Each number is 500 + 50 x the weight over its row's rms, rounded and kept within 0 to 999. Layers, rows and columns count from 0. Numbers have three digits each. The size before them is the row's rms in percent of the matrix's.

# down: layer 7 MLP down (transposed), 3072x768, rms 0.0753, rows 2776-2904, columns 144-191
# up: layer 7 MLP up, 3072x768, rms 0.15, rows 2777-2904, columns 144-191
down2776 090:635543487576491401620475543546502459538494505427452525492522414539512536457515534441473489451432552390498502450585538454537463532474492489523500
up2777 112:439453552578484471502495506484511456572561530480537457417479503440415530531468475496431500486458513508527477522481493487536512523473443435489538
down2777 111:428554537512444457554495563536475513513592548467471547560463479505488516509506421615514400482470443506443542346453478535541488535458431452541448
up2778 123:546511601531477488514486480504493455488462467507431541458623485524516560541479470464552488491597527471532498540418554453515448537487570492436554
down2778 125:576544529593451516526420520580486446535449535495419593580482504461522428514456521488460497501478570499554444560487474557421476524464585560561486
up2779 093:509559525507473517466530556410363580447493437450590498463481493570492464509515477610495487575465478438491483485468537565514450541595501454524542
down2779 083:505469460522568569517490540498483490524528548469495519445511536377505466492529478496430434469529539579551543448505557473537457509482437491437432
up2780 115:513454394456507493481468481376406523499518490549567472597513542563611477582476500470513476504504581432456555430479505515498576526491553464465451
down2780 124:538494538485531498574456576445431480502566424467490486506531465486544556472466451474474414508584404510507492430455423533598513503444498478513411
up2781 082:513483539556478475506566563582516488552567543458528488548542505425468505522478479493494602460586443504464503496489516527465603512558495489558495
down2781 074:517489510478378571465575605547470546487572498494567464606553493425540481550461456539480441542522558454590508445614458446457434509469494522421398
up2782 110:471505515421478492463489535560396492438430515486505495451488649541476569551543443573423535470422500494456489458492429510462426470464514480523476
down2782 115:459540483509467486486491534534458464486430445460514497493580534555511573400509457523452519541415577487519514503526478504542443496511484421465556
up2783 051:521395427522461481564525554539525478433508507501578587527510463521483487559584407547442527515493504502561405461475509440484535650563436495558572
down2783 048:492508520565412425556421543486596520488549606425408481499548535467437394486578455525431499563535460588543432504485475445425579512501415420494496
up2784 077:546499341409464470483481478535630643469540459497604496462398413546567504507464579378441535607503562444495510562462471439504471487519454505492502
down2784 078:464522451488517528518504453433538576489486475557564484483494426528577526451550587489594454450460549525411475563521458463527491585584520528480444
up2785 098:491488434446472481440530504490462438522472530481417436557601434496393475555511453446469489515510635546484486470472553477640444516488592443524486
down2785 095:435490458559523565534492468520514441472588442462487490459373562424513585486443473515500502506465541452525512483493529393519446468504634574453513
up2786 078:571543405434490487524563515499490556442492415509391616458565449618475479547524530456525504585465430519456465496445540481520500584470503469493500
down2786 074:416480456418532497500466521468490496446517531502509554423470462579601485419435471367496478540562513512418535494462540541531554471405380513408392
up2787 094:498506426457493459455476443512444450556459521511530488516555509478545559487483440472512457513491453497524556430488545479506572519556500493510536
down2787 098:466478464584542488470490438565457521566476437496418473483475557498407545469550369569549498462489526513539495572493429510548560489495486512622528
up2788 094:481587511506501544599477584450508533512558519497476459570450498475497517475440532519578494542443507505467493478513435509485478441564603482492600
down2788 095:554547577423493465561467456522478529563452523397602368572529499586529395533469545513470567481390576524536469502513485558419503446521497486493498
up2789 114:425491496513512438474524511421455444481445510624499562463479597438381566419470415529464500422511579504475521449524497481537450539459505522533506
down2789 108:431408429509492508442501491462428467464506601455521532511590472463467506480556503490472546604454482511578437539479594536479524499490397503470478
up2790 101:488397502435560492520430436489479510431416497444430544413565422478521419484531490521468520484467472551530544460544467432467503477445525505530501
down2790 106:519484499352457587435453493461526451522534538515500521444543582467479534508503423484493468508512513498478534437481386499605482481498474459402540
up2791 116:473429455443491553544554566546561489520542509490546369534453594502512465470451456507553403492453486503495431441558556490551435530494553444543496
down2791 104:467426504480475561540516514560461450473499543456536513496455578492401497451504531408432514523539504540535515534486473504492418466468466605415501
up2792 091:434499365564456486434441494492515455632504442532472558415391555492547515500541517507404521376490446430514537459585478500453533372565501432492491
down2792 087:573512487543431510535573453505577460576471426568532572506534560642524472598458440577527485428531508505553566552564518490474548435524404499522518
up2793 106:580508517424469442450357498417485539481539559568522489486520454517481467501444539449497469439463491518586548563484470554493407566637568546476594
down2793 108:578547472487472484503387560501538506410576453462530506469566579497518523557469554494465598527488501425492529466511456560518520505540525551531512
up2794 099:523589471487579480560525544572488430488520506604484508509486553494540417448577442473488474511486482472425482505586479556498523442561502389441502
down2794 100:421527434457565485537536487509550425492446499524575476461487421544499426386510474579468518463423497503454538437443470531488476521503463520484546
up2795 089:558501531483531557461519507501463480581435439520480393490487401516416438479513455487400469538441418523497550492522513434549437428388458501578422
down2795 085:536429527475472514529554546462454581517507417574470548507556430471504476595547527526592484487529572525482558466542411482437480476465499529484470
up2796 098:526558426590495549460446568459470622626475564421567500484519604500518516476459519491587438539456486420564516555533447495519506538512498442458506
down2796 113:527435472520519411521512506517596444465475587433524480442510537590528536566536557555538516410578395459530513496471498488498495561457563464525488
up2797 100:484535515527498603471485513492476495461476408504545454450521495485449626544471489584512480489495522480536518527413502455451532511553511417534456
down2797 103:501463485475524494547447454471582556584481496534450598513450472497462545574505542518433487516511401506474413454482409363424512482513475504505505
up2798 102:533475454406465562561465490474491552513444417492571536448529432479480465593451506542488539522500450513523479551440493518482565541431470551569639
down2798 115:497588507520463434515540485493448524409473530477480515528499558463528548488501457432452558550581490389457503492530482556465452530581478415616501
up2799 100:520497479566531588514474449463512504487478428499567571512499411465417552510504539450484525523509537590501504472469580465440545418536501549379471
down2799 093:478539461509484526483521508559466517443468484436548471484547590459485574539552576570515495515588387544483523485436459573492541511586422512533495
up2800 107:438536488585544417421440615506477549396480578530466503503460455512427465599517548488508498526502505472553585536550496392461494541538430531521471
down2800 109:451506520655506411541503510586501504527437467552508529567480502432524522482517405401496471485541558489453586565482510461418477469661420542500529
up2801 102:453469510541543468474568501472467449542556462503495507458551485567471514590459478509516593376513436452530495450562601499527452418548490553553489
down2801 103:425495482547567443521541515451549440527494581536545549455480459530556443504520505636419489474547565479442524537491514449582486514470475588519499
up2802 026:487488459605516506582539509534611539491547364505480519498570539547551490435506466548516529552441548511508472593462545515531479513575569628546599
down2802 024:475571539416546520382478472491501464507518506433427646564467502499434474455500459482533471558513465520494536510438475487534468551448559465469495
up2803 100:401429543502444437448458433483556470436493445481493439526511481484487475507566412452539423528554540532579485528344609500459516495471582626516460
down2803 109:457550502469397389445528542508512508533521459525581526576425492539497422488518502467583503466515485587549614520461512538449567470482583470495472
up2804 093:592539580488507525573484567574484500519463535429481444496492385583486506461492479473527498523440541501510370567554631560434534430413459562518540
down2804 103:448519442527514506478549388452535549490426485424556486500531475465366431522506471462469482509588504468490454594520448488494516469413535530551386
up2805 094:484438378590498483546493438409475425403569574487436518479511525428552454502445449432461469464515510530522440513482469435462537520505490524587502
down2805 093:453616507550559565490581551464496477550492439504549483505425508504534538561494511519522502491497510458444528472534508540457430488502576514446574
up2806 094:480494538511565496391552498539447535505570477402547545523490618491498445480541390514548487510480445597506467463414398516583464513556514484512477
down2806 091:458461432472441470475503613536423567487519541439437490551426548520414554406487520517502578506486453520546490499499488434500426405542615433461494
up2807 092:477600528599427481487433405557540479469459472606588505656502443524473461497520537445449529432521528508466455575498591461433459506402564521498466
down2807 091:455514594493448517476464528383499520519442511517508449479554465507566574452503515595521503504456384532384499546464488451439540593607426536468529
up2808 096:471487497531500458588495473473451508428414452435387594430572481357453551474492505592577493605507444494566466507528459545558425456447528542549457
down2808 095:449529460609532505591516521572474467519531475501503602539571471400460449555455458554478494580503472491503542529470493506489518577561472529489492
up2809 094:555507506435402430520495432450486517582523511508437518474463517595465508587431603498538514477513520553528401486512576538525469457456566499507544
down2809 090:480480506455489484545528653504490489500503482476513473511466394552581476561496435522508451474457602454478529587473499443437619485485527495492576
up2810 095:531486522524456491550482484550508415532482471631553499488554567511458467494442557554430448465542551493494461484487519532537506556480533450521574
down2810 097:520515404521573460614463470545460401541474527447540532522517470509552450429437446517491546569456392561518485545490484514444513518447541375454429
up2811 117:439492437401507464552521471477408557477444562412482502589466509470510526553544478571455512532539477573638525473494492487564592463458440510507462
down2811 124:511569481426523527421609598456512549471505489490536417610420506503467518572499477487483529452459540557490402481432476480571530381493535514471500
up2812 086:498491537509424439508469594483473626446517486531601456594538554573424422481450435490462540437526583548565575472454444452465543510533406458518558
down2812 083:576536534548533504529556526619517574499461671407442531488535590488493441520488479545498559533550519475528489478472453524518530416451452487398535
up2813 102:500495497440483605555550474491391539495441534476536508525502418413482548573512397513507514490469556500462522502562495504409501460501573520512435
down2813 095:541524387461509531389484590406495508420455492473513587493480387563458493489485491534461516542538576463540498431529445502444562460574551401519391
up2814 081:525460560563448485511583530468513499461480582515507506435502418614514539515438539432480469571509515537552460465575543496533438528535525559478376
down2814 068:489386467477494411477525399536474507510529488494422541480529464426521519587505507581505517482465541555405487457627470508407487548500515399422564
up2815 107:527504495483484515448506436533505512509516450545558462497461494552442485568539549623458575469444601552394529469514583569477528527521473510488502
down2815 119:431480496556552433514492448508500522571477487489531458499603551512510522514507506557494507561475542485440564519476472640562488582451523529506444
up2816 095:568494428502500471516487475522492565526491539405566461473492462567516518600526515436550495490516414535588444509479507491451548429545526645476454
down2816 102:576588502576608582471360568523410514514527446495410432528479455514406460592492509505386436509526506504513616528450459445505492460463457455501517
up2817 087:557553538511534480543476552434512463469460440491537632549511437393490446456573385496455458482534430472511456467516543498466510495574466574631451
down2817 082:382492484466488564575509483438528409496558477415598575473545550557478504457462505490530553511509562519546514429488551450411497531477414566501612
up2818 106:446557479457446519463551439501576509467523609471500389579486525573503529442529547507499448512514487523569499395429507530550494524410520529416535
down2818 110:525431464536565479544586506499474560470485529517496517505501631409599542588494473534475456549402494430575447464446503552492396516551537538461539
up2819 089:469496475460516526488538483553611508472425498532502518569598512449530509589404517601528482476405577556499444426556538518542485504419569474486426
down2819 089:482562484576543551616482472529517531521531527511541425496483404534448494488469488533549573442461458493490541510500472438453472532528440545532477
up2820 102:537542508541453505453481585485387490450561486574449566488470384467403531519409472603404470482500400465468493596372513515514505523492478519443422
down2820 122:471467531570443457461547617587531518535568516503431507542503503451461434441483537614464488527528563500515526500383474598518475517472513470367452
up2821 123:480466515520480419450479481457402567531447545505494493503471570523559504568530607488463415440518443583547519526520488535508500482515469512530487
down2821 113:383580466546446464583515459559412478527383558498522424485569427404552568480467494426478423466478486475576523527511494553495473454521514479473490
up2822 103:457528500480500468469398409521405536479521489531503523552557520493527513496450466549467554449474452469510570463581461501573620508466478494575544
down2822 115:546428433529451504514435561555428496525466506529561615503556534569575523468472540460538485547463555440481452441599491504478563530425527457507550
up2823 098:554497519508527487403507505538514468457468509439373585468489556441439497427397488486436563505461438487524562512503467552522425528430496578456575
down2823 101:483470457431478574522477525551421433537378422433447532533430502519494418548449508569588396445540494534377475531408537497557486551507497449569470
up2824 098:499503505431582531441381478521466472531396434410568538479487491503599459453477580470565487538530504502425500534469446422549499486435448490437610
down2824 090:564492436527471595500504494459611523543497543462517548408465415527522471555461498465451483558530572431540434566507466534533594520483512454468542
up2825 084:479543490471587476489555692494535594499432417515515433472506479525537475557490470508540510539551441424524525503465475510525546464408400478590469
down2825 088:451575485513440581448435541594480564500517560354478491515496487564458502561505507547499492515563455473521598518518566505442503453486508530467441
up2826 103:492499510479463476432542506524461506440432464568430583487558511539492537503455531452504447459601472558537533533405494460522490424469516493458489
down2826 111:412528515581494609475438505439507527479529512484524573543479505469487542600518497492579478472424539516629544420542533573454475514484484553564549
up2827 108:445495445526473452510460377453541519567552514548489412474491446581451532463505608525494495552505545541507575467385486518483469493451461498502533
down2827 106:538481584502518583459390471459517476438448494612511414479578506403548580479521469478505485522509486505503507463469576594554535523470503551435580
up2828 108:421506535532457486540467538427445492411463466565543528548533424548529458487471552486429484493386528436530513545433497410506492540481499516464442
down2828 113:458425515485469503537541464417496472532467520529573535447546575485488480523496521541529493512451641466527504401509509469481518483455481480413445
up2829 107:541474475486475463558571429551452504526462547501440510550486532483515536509412475512429454403394543511493493466527514473476485543518517487396464
down2829 110:498448569441550522492499476393436484536524540548517469585522445452553489485477445434454482469475469530574552570551479540415507536484477529470474
up2830 102:509482468571466456523535412534519526468516382533383539578615532555513576470484453480489444532523451527531512505575563579497468471505514329553598
down2830 103:478449494500624559535500489492495483562404520411455558564457437420539505493408506512478461476540510501371487517449471470547507480490492508514394
up2831 101:423569433479440454474494449497418489470529516404481588482413477510471485434511459532520514555531435521594501478478511492505524505526499499487509
down2831 092:426522495542492597484542510459431450477436494488569586452526521547422434513475582485491488523488539569474464468380445539456472581484450501533427
up2832 109:562491504541544416491468491412434544490495603496473533470457464453531449482477463542422523402439431527553570426410598551493501431443482565451545
down2832 115:494480483555480525471483518497537496466446565531459506459519489514483533537421458518370553396442517434599491505450533586529344497479524519470439
up2833 113:488538474479553451514616484478546567561432517519516498530467495431473517428559492427481536522503391542534563548548447470427448564485543538561469
down2833 126:612472523467593524506491441424445572505539573486451450550518574477539517498518484494441483539460564504517416473424551472523498509511521460501536
up2834 100:403485479554485539557529482551476548488448561528495607577476517524440430485538511540417451449474538494521469441542493583538530492488535469493382
down2834 103:492479494489433500536525537482489487582539557388506508501572419437468455422472494481519478436521529546459616494522472610508401470567519410482494
up2835 091:545405430530437542478523483491448425516489473506497500537502523456588617518507564607493568482498604537554547394446493461489495570498536488511433
down2835 084:442434467524477392492572504553433415521463494463534529589560531522479486475474461541438488433590513453517443439538527465515500502523498419445528
up2836 105:462553488522521360526421478541452532472575431466536537561451506563393533495477519483561449552490497553426520504599512425475471508370523477499462
down2836 111:441475571515485497537476469489436521456579371402563527566426455497585550492548511494529529555575456498536542558574570474505507444494627478443435
up2837 095:505431510468521336542448357578465540534553506518519486543460541559433540580480513510441484430463410534477492469605512496453460434478521577478515
down2837 095:514540557568540553444532496497510509391512439524530510499570376534519472407504597531638466528559491506534481497603520578479518541497478453513593
up2838 091:473597450537508461511480555437580530455572505493483543551508413444460469411423462434463520537489460477516458520435492479394449465497480487530451
down2838 084:438494514551476465403534499522550622420431472459488511453443401389482516496557505583518485501447505533472440495525495579462482550508457566419440
up2839 103:566471535506417485464506482476461406444513533472472501532503502393484432281526551454555474577387458423562525566586444507500593534518489541496572
down2839 096:561500489388473479537558500504507476554520571438460452439436483369491509456510527527432546503464526447487569566581506471583526465548423505574515
up2840 099:380480431524521496437521345440501521542489506397514593484471521475564453487463513482375522450558544485550538545507583506599533500513433547546623
down2840 112:537442554499412481417473491454440484544403487448552504420551521487473515510569485499476498500505474536534481564567511480520540539468426496482561
up2841 133:518417535525463566495523472544532368454553496570495583401496493490529566421439535495590476492500493545487447472532537481432549504376483497463495
down2841 108:514490518492548516499501508528506438524403523461551493464507554546468500503439503430472545528530425466517488503482489560464571500524470479517536
up2842 099:460437426568470474443448497538470493535508498517487447538422464509511446550555576447485536489493335486475552477449505478444544469442477515365501
down2842 106:467551536472465515598507522491456485579578549509529466552519471461472464508567481452522524446466525553441584512469541464501462508515461508594520
up2843 105:517598562527506532499610440492471620412461484523577572459540538525540518495464482453461525565486556522459582442501534595537498562496469506487581
down2843 109:380509593528438474480491529487410515542479591462463564480546453448449645489414546500535496512484532484480491508511525462526467449500523520528504
up2844 103:475480547463544486537429472421476527542408466459532427569477431488602487494502530488523480478549621467526616432538536407427466501504474502471446
down2844 097:471501516462439439444529525520502537493411483534481407547480556447474569467376538389462514499541531421607515423517492492475380474515554545512523
up2845 094:462497457453475420488469486425532577496507440493476439587478473529489445604432482454506519576513486440517464582415509470561458471515525521589500
down2845 095:442423373591427531506510556485499566523537553547503439487496459483519460536459438491475445523528530599429515540479437551582508539577518491511410
up2846 090:495460477502446463574507572491442456424545400504511521433470511485492457534547487573551514494566526448456417541535508497465529499532499417531603
down2846 097:552404531500432486466562525415493554476537481482501494473516503502519534500628439509556536495540510413519491504547676535463462435461456487504576
up2847 083:470354513500543460476562467438500525518441516497504543450454515559528475495443514493397518519436412480467579469525478543518518564446472562506500
down2847 083:563505568484514412497493422454469503491432487490480510488475539520570443473502479446569500462456439541545476540613552511504487540491454433517487
up2848 099:548456544493464531510532522438535484487517496473432531535485424585449563514461570543422550536526539524454500538485537456558499447530465543471525
down2848 095:404353556536479566489468427557559500510487549521508471560555521608505492549510442492466605448419543540479517468532521499461448526487459589436419
up2849 095:457451536490420447555519437530415483443545558444383452454503540503484601521490432498560449439454518501501550529433381459485529444510482486438435
down2849 093:489521609465463466463521618442451493546497425549501484531411550458461433496487644494497556534487485592437493584439473483484510478573514472483449
up2850 118:591506567535554411458473497380415638496440542481502430427447549492417481496509486628476510454476557418485467446508474543483593440458397457547442
down2850 119:427594507537593453409526504442375469534431501488476508541457541514548494538620522445557486462484498569494509449436505469477477465530467365584468
up2851 086:414436512406462477406510472447493585593571497493562465418519494474424619531553511546504307457462499450541531431457570520501465437500506485537451
down2851 081:473528607469509454446514506495581495468488422586548550422473452500484425495443582542510481582455545493540536518627511474532459398502505550561480
up2852 114:559445465546516482511523485407543498442424491543590559476525492579638549555515627524351536582441503563444435532594552453451448451436603506587459
down2852 110:622452532507509534519498476520493557448564471491502450594604485577514509429548482521495469333517561535549495419499589513468502518629458502414539
up2853 094:501585471545520435427493474557561467487369452438498506456551607447494578475440426487447593428503506496457410447445451487524519520446462467479549
down2853 087:471547506605489496470445594505538532465496509554546466554472496498440514552492478513497567507464502594409497494429453504532505607527420449461530
up2854 107:534542483508527521462580591568480529444487484509475484479517489510411511495550573529562520508519545570596510544491519495555541423545498499514515
down2854 114:492534530530463550520510445592539442555507513478583481493500584463509482468534555443426477444573519551517445521486542524461512449514538482513539
up2855 106:533482551459520521427534507492609577487494463610466549519491620501515469518445410533501435477482422507509509447471515540497470494559562529530485
down2855 102:486488478508490551452402478482487404515496454504464411450492510536564470476536487559553521521587472493550505446538561504460485449532543546500435
up2856 092:497502478492486570577452449546494607509500455440462538468453533487424484387441622473501468580504403492470500451437525504509429541574462549504557
down2856 091:546487534486494581469423558441615536551542492500529472522509500472437457522471453582434499514478541462458541602433432438498473460548492441547560
up2857 102:508515481515479520378476530544567425506536442472419515598502551551573505609431454471501638513515493546516557426480450482542449492471497407552448
down2857 094:507456586498493417587563455552535425592466464497468590471626510476585464515486485560524456501456486543444485529494500517558455502522533480593427
up2858 109:581479415577485578556488487476514487569555493509433514512469433530471516526405465409409554432487523429392402478511479466590435571473459491458460
down2858 109:484540455545429488455477492477480496521584532501452572466403416511541538598514582488490486500540448470523533417425456500443490460520510536520465
up2859 105:469546585555554513514479444504462475506509412492491502466494509477386448472533503480543531431555503532510452522454467418514451469472523539536478
down2859 105:537566459491545501409464488570401449538382439506504585537533496377443497512542478466576573481569477470489490494506432452508490409553412517448500
up2860 098:547590478500545504469546482444412547424476491494534439514437493529506577529553514526535463410426392404520566590476495476469516436572448537483519
down2860 103:447519550568559412474388515481433553556603505463550504491413454512483581575622470534509435608480564476468439498469568489499543493584455523445486
up2861 097:498477603480529476402452430532472478609498537465465480400517424605561399572525561550420475469639497490511455541532503427534565442506548456596468
down2861 099:416471441454555537609499439586501539534553455447465487471533524583476478555462616473627448465475578452531428503565545532435446502550525507558544
up2862 109:478466524519446575476524514563558450397423430437575532507486550570507563419519556446476511545520424494497525411496511534533501508430500544532519
down2862 106:436406519565489468503540441485456521480337528475553487491428571483439442454499456472451531525510513552498414446493486544514486557435495529544535
up2863 099:561492495444466463455469452609419480474541473426419499451538512503498493425454538486416456444449539466487527466527383484493528510474504603468468
down2863 098:519514608550496428394499502401505489523488425560504492507493556591491511521580497526479545400512513513563544435431621510496542539496500517527558
up2864 088:557547532352593535579456444538462465475460556451567621501514515375385488574578589435483428457478414500495580508557481539501593341521513529482506
down2864 081:463502421440517637471504544439391477466634593496440478390424482500502483477619566607444559543520493506565527586514451570576471554477510511458438
up2865 103:493407500550369472514540447539464519459395454504431541505499487466511550445483471514473476496469494634404552484479444457574442472389527506464485
down2865 101:507468482503394467546454449517476513528608553516531445511415548435539480529524551527490533604548547539485511435514565459602453451524496462532504
up2866 105:553547542516577511425441562513527485468522546392475427486480551507525467450538533519487603482511440491504501542633590593549484419504479439562556
down2866 110:551470473479554501467465537564511442495458489480520517544482553493395528498522524506488511555440519538546546476535509523538461425513574520592415
up2867 085:540526569516478476500450477526433452631520408585456543673515493576581524446501528447483511451475470478455441451440452473569506441449470481511483
down2867 087:443449462529599525539425539477481509540573530501579433408521536408537431390485485464528579382430400536422506471544449516475522498527651516593572
up2868 097:518458460457546441591521562467482568585505492467411427553509543435571487522479466531511546464531548588530612432482480576460565560439483435579501
down2868 082:552539531504491485502595481494552615521499539489447604493508454504479527493473476470496511475469484524558530461540486491525469571516488535517522
up2869 095:569406568517469527505549579502442343458425579497457417490460476509371534452559528573421513491555504506468515432464465566454506487520555489531486
down2869 084:408557542502514548511535485534478525485503554554554467493472573477556416587512531511502509563494517449535507513401520421420471437500389531480461
up2870 104:412486517585477387545454472526531504524489450462484506501529475493612451500471563506512411590535494501536526544635518519398497468524533491527471
down2870 104:440537537550439416523442453383484592535513449537529521540448543525488500525536517553550487451496556475421486496499464495478502467469439435528454
up2871 112:517505520521556421469431523483508521464526441575590585528567491500502453486536418528465488421409539583343473487505476431490456499490526504557393
down2871 117:481519500518518484547494418470523557444472439521496534426437490560463502461489399401494459516537594450561585526499556496489465476564501458453472
up2872 091:494483475515519508543459520443461485434487478528531470462466459606540481492538556556489455407605557453536471457525485556437453519603549400430504
down2872 086:430530520556452514509511502566458384548477415495564479419403496446468517530538543549415495525542446674434525470444576551459497453455514372425498
up2873 109:576446528536595456493464416510445459407567445554562462454439561527531430509468502458503454475490421627521502495547491502460550462547423451616490
down2873 110:579585483501445445440461476568516423525481449522412464487548518545408486465453446514493521577514537604450489565504557503415481469537446540537518
up2874 109:516487473537447524613452536507411500562537487418485479505459483518431541554478442440535466489470551405527480395490484428416408507489542491421535
down2874 102:584442525480422542579514547580551492393457530494507375484487510569416548472540484508564421475545438471500564467505486495529508475578503467504566
up2875 115:422452594608439471439543526458468491497598472458536478388442507518477488573493494487506490639477509533423453399510472505524504389446572488481460
down2875 130:555376482476472550532412579460460452459496548531504559461427518476553466520468455405502487542553524628436449542329502455497495470465487509531492
up2876 114:522494437542529492611599462439388579469616519484442539462454513531529463577515455523553513518507515491514533454474434517461513548448515508475497
down2876 110:616404543523425495544574520504456486554539532509457507451446511447467525592528525470486562523453468569592524444429582542455484447514431508514551
up2877 112:522573520489499485488465508448407552490416412394529489516583456528559523456491473529451482594452469445505506407560500411498499493521452544496562
down2877 111:492510437553524479520378522403474437575400411424540474455574506461506478514553488542548496486505481466540458372464533482459419509491568483518517
up2878 094:482505594399632410531470417544508554513520461525535587525492455496554538449517516654606467522497416510418541421551496604530480544451485453468562
down2878 091:504474443381445441488374424565524438513470498571478594445471504447456564367516444455457530480467441441554412462554454486570545473524535455583507
up2879 115:513381471501459508536473469489457502510463512407604500522492490490497560452603475448478468431423505479523489503443504408528477551561569485506518
down2879 099:464548529522492512499595426482497536544471512501574516543502477547442564579467521539467548407446499541508400507446495487591517508531416391487500
up2880 117:473561364453606521568481475474506463526536493533511533618475462510428540543444501547480476491492486415479391562462548519416600541471466602455569
down2880 105:561435472447430579525510449499506415471463509480463442517526608502503486504531455423475551482410527471466492612455559499500508539413478511420427
up2881 090:499420496562539500516452496605467442506481435472592551581469481445497498487547460411474489488536493431495482497455511430521477574563493560537517
down2881 083:515467429516421487539485589478416387452560581560507537480510534510473518566496523584543442554509478472445515466574507357433601485416487449433479
up2882 091:455515538520477517504384471446483476399493510463451559508464576459422466472548485515530494510444574542543483497512493473503588467473499504484494
down2882 096:567547540453473499484468460494520449478421452518479558521457459391480494526464527502436557457415554542436580503498438469491501510477529467503535
up2883 095:565471491441498495551518442513484484469509491502590448494490549535513484477358551575512487451448546538546456612690535496428534434529450548474498
down2883 091:500507463536454502628580519479480571530500477414567555507492428528530582491469496485416468480494536535503557509513449468396575505470548448505367
up2884 050:450543443428540486563545505468487427551504589400513558489462465518447435484500506567459526535492496520482508467474517448496397464499482437465485
down2884 048:446544406516533402496466374456450471483507572486489474526431489467479462538592551515541522521532487486510539461421532457530531468433592446527511
up2885 106:465440458600523529474485534548445491462470580358562499470513568514495476593484615559457510568487483490477513512587480484555551405514383529498442
down2885 104:512572463451539489481426497473539539512469486537570525517474539540560567455468508537492492502490501452551534547520466532477449400526526418495535
up2886 113:575447529536558551511513429448502519480531441456429511474448450543526504567467509528498425440553410491413409456515508525536441513490540498493462
down2886 106:470476504442458497562499491559529566534533451572500510573441503552465507513494453424507569387512454458510488439606548501473410491474491572557473
up2887 111:446588457564548503496540482573419503529455593563547525589525484558490457569549396530485521413456496481498529489522492456508509525381552549543580
down2887 111:512435524486493510542499437482486552510521568506572548479549537462489570466570542516460479513438463410421532475463472542484494525470484416499519
up2888 106:423464594488448519438577509545414450510408516424506498564470456475489440466586560542470453493479467473492509570506537579509353489512448557507486
down2888 110:546487443470402509464489556470483482496440548555453430481455452534473486481526499525523469482498544497505457539573548459408626398454442486535555
up2889 100:474459531505526479477572506517411460511573498602501589399525421530539505463500513535436502524495484464519552457378517513476545584516521454502381
down2889 089:579501544522564481521426498505478567544508528506453523513588497519506461563577516503477468489456559489516500449549486528502478550595451496589546
up2890 071:468449516553479525533555511524536490521517494473381544553543569550480444546589381479492439513541510431493480509485484436484530501435508487524533
down2890 061:529499465487557613427564492497508597557573429489521606516524517501525506587555433432476500529547562462608501503508559528476472537480516491572545
up2891 087:411506438513540548475432521528460403464551521494481504515543590527488461507475597481505515461485557565505463492545449492503532515482534595627456
down2891 083:464534523446520537477496548597514388527494538404533511488486470466487465552473492434545592476507547528602565559424568506558475487520517485478573
up2892 109:519460439502509471413524560520552501458556499495565536510492501433535563548565598447592460510442431486483425443504601483398509549519465505398522
down2892 106:453491513516412467479537453394589412546498515455538581594535492497468494552431467419504517480546553440503481405519483411552511373485521498584508
up2893 066:471506478422392509515421504493424515388466426490530489468504437486507461542410393523469531523596420545428429478493385475433475478499472606488572
down2893 065:511496476463495441521536445443502476406490449492481557433521486518556463487414451453531514560530513511576509583516525506523520509507499449420592
up2894 110:472501420433516517471448514648457481415466597527508449514489423446481546502466559459434452501419505525491506459530506428513460381555524496508479
down2894 109:554449575480439524494539527541595450540534452461472567505413504457538468480470458527532534485552479459469563393591498442494602481494455537439525
up2895 114:489516549496545515519479501357500518558497460537444430488552483637480451557467459468566482484462496337524501486547487468581512625458450494481479
down2895 122:409561520500358384532478567384497486483486491510561556545511552528549533530528557518518526426419439510411535528518499504527492512499462452530437
up2896 117:515490480420503482598477539518559485463514497545595504483497432473565534531485524537494473532424465520466515498553524502426400380530381456473506
down2896 109:498462388450475488553528369462521532409566573581530590597491542502597437600580552487514548458502490474488543514573423503583508479508587493566565
up2897 102:512525470476473527434474510522541409478511462505510465508558498510380406402453519536461471532469568498519549551491473534544418528583531502495516
down2897 104:403535446558522450492514446437453406548475521497494492496465464458513498524520436579492472635447519500365528562484540487534436515500615459387504
up2898 111:454567451485554502478453487538395465479561484495478547450527407509459526484426501448506446396495585474470467494497470492632529404617409501478539
down2898 103:521513554466495543545533365544380473476482570519421537526456580483525464564592452503380535497515523422455476620560482463462539457581437430408490
up2899 098:467453583417468538484488503531520480605533476519451478500527535486588395526421440528550551411514504553490551408576523413409516478517523545477547
down2899 121:552486533494526530455496478474518496421484590507507516479508508479537421553482569472529481558511494441484497489519479458500510554503544494501453
up2900 107:462415539513517471527482387491400456531461473501555458581472459554464484487521499560569402505627452441573510540425551431480431334527498474528514
down2900 115:464560520539538433509515485522586562417480481492602524539415439532439462503529473483576522572597495582592505508531495562498533416506499531481571
up2901 082:498508554492520468489516477620491460466465451480522476418477435489517510553492511493481356551492527566511461468439545528470441526491535511342535
down2901 074:534479498516540424541520531587535537439499519497493588485498521472469488542471494524533537507470427436494524492473480500491435519584481540541510
up2902 107:445471535388370498472479531461465467497484447509518549494518542432498546497510435464597449525478444539545517452551537524467511506507485473483437
down2902 103:510565532518479472427543489593482526406488468507537542528577478462503476444403482497538524477458520448455573509519369468497565472521439493572476
up2903 082:447528471499471392525458531469480558525552554465463614446528492530508460636457488479464581553531573419546575496499414486480508465545420493504467
down2903 075:508467455515476498488630504484528581473416493476535576565484505565458463563473510552527507431547534569587473498502437519412547443591521495479452
up2904 104:511491536482546479491466487564507496468473540529528564473466516451490466529524542538512435576489495517581518535450506502459524509531498494433515
down2904 096:497450590441524436437435511437511546427519554481548590475487487565452472505416439486501498482487525441589453501447429453496528489425518441539510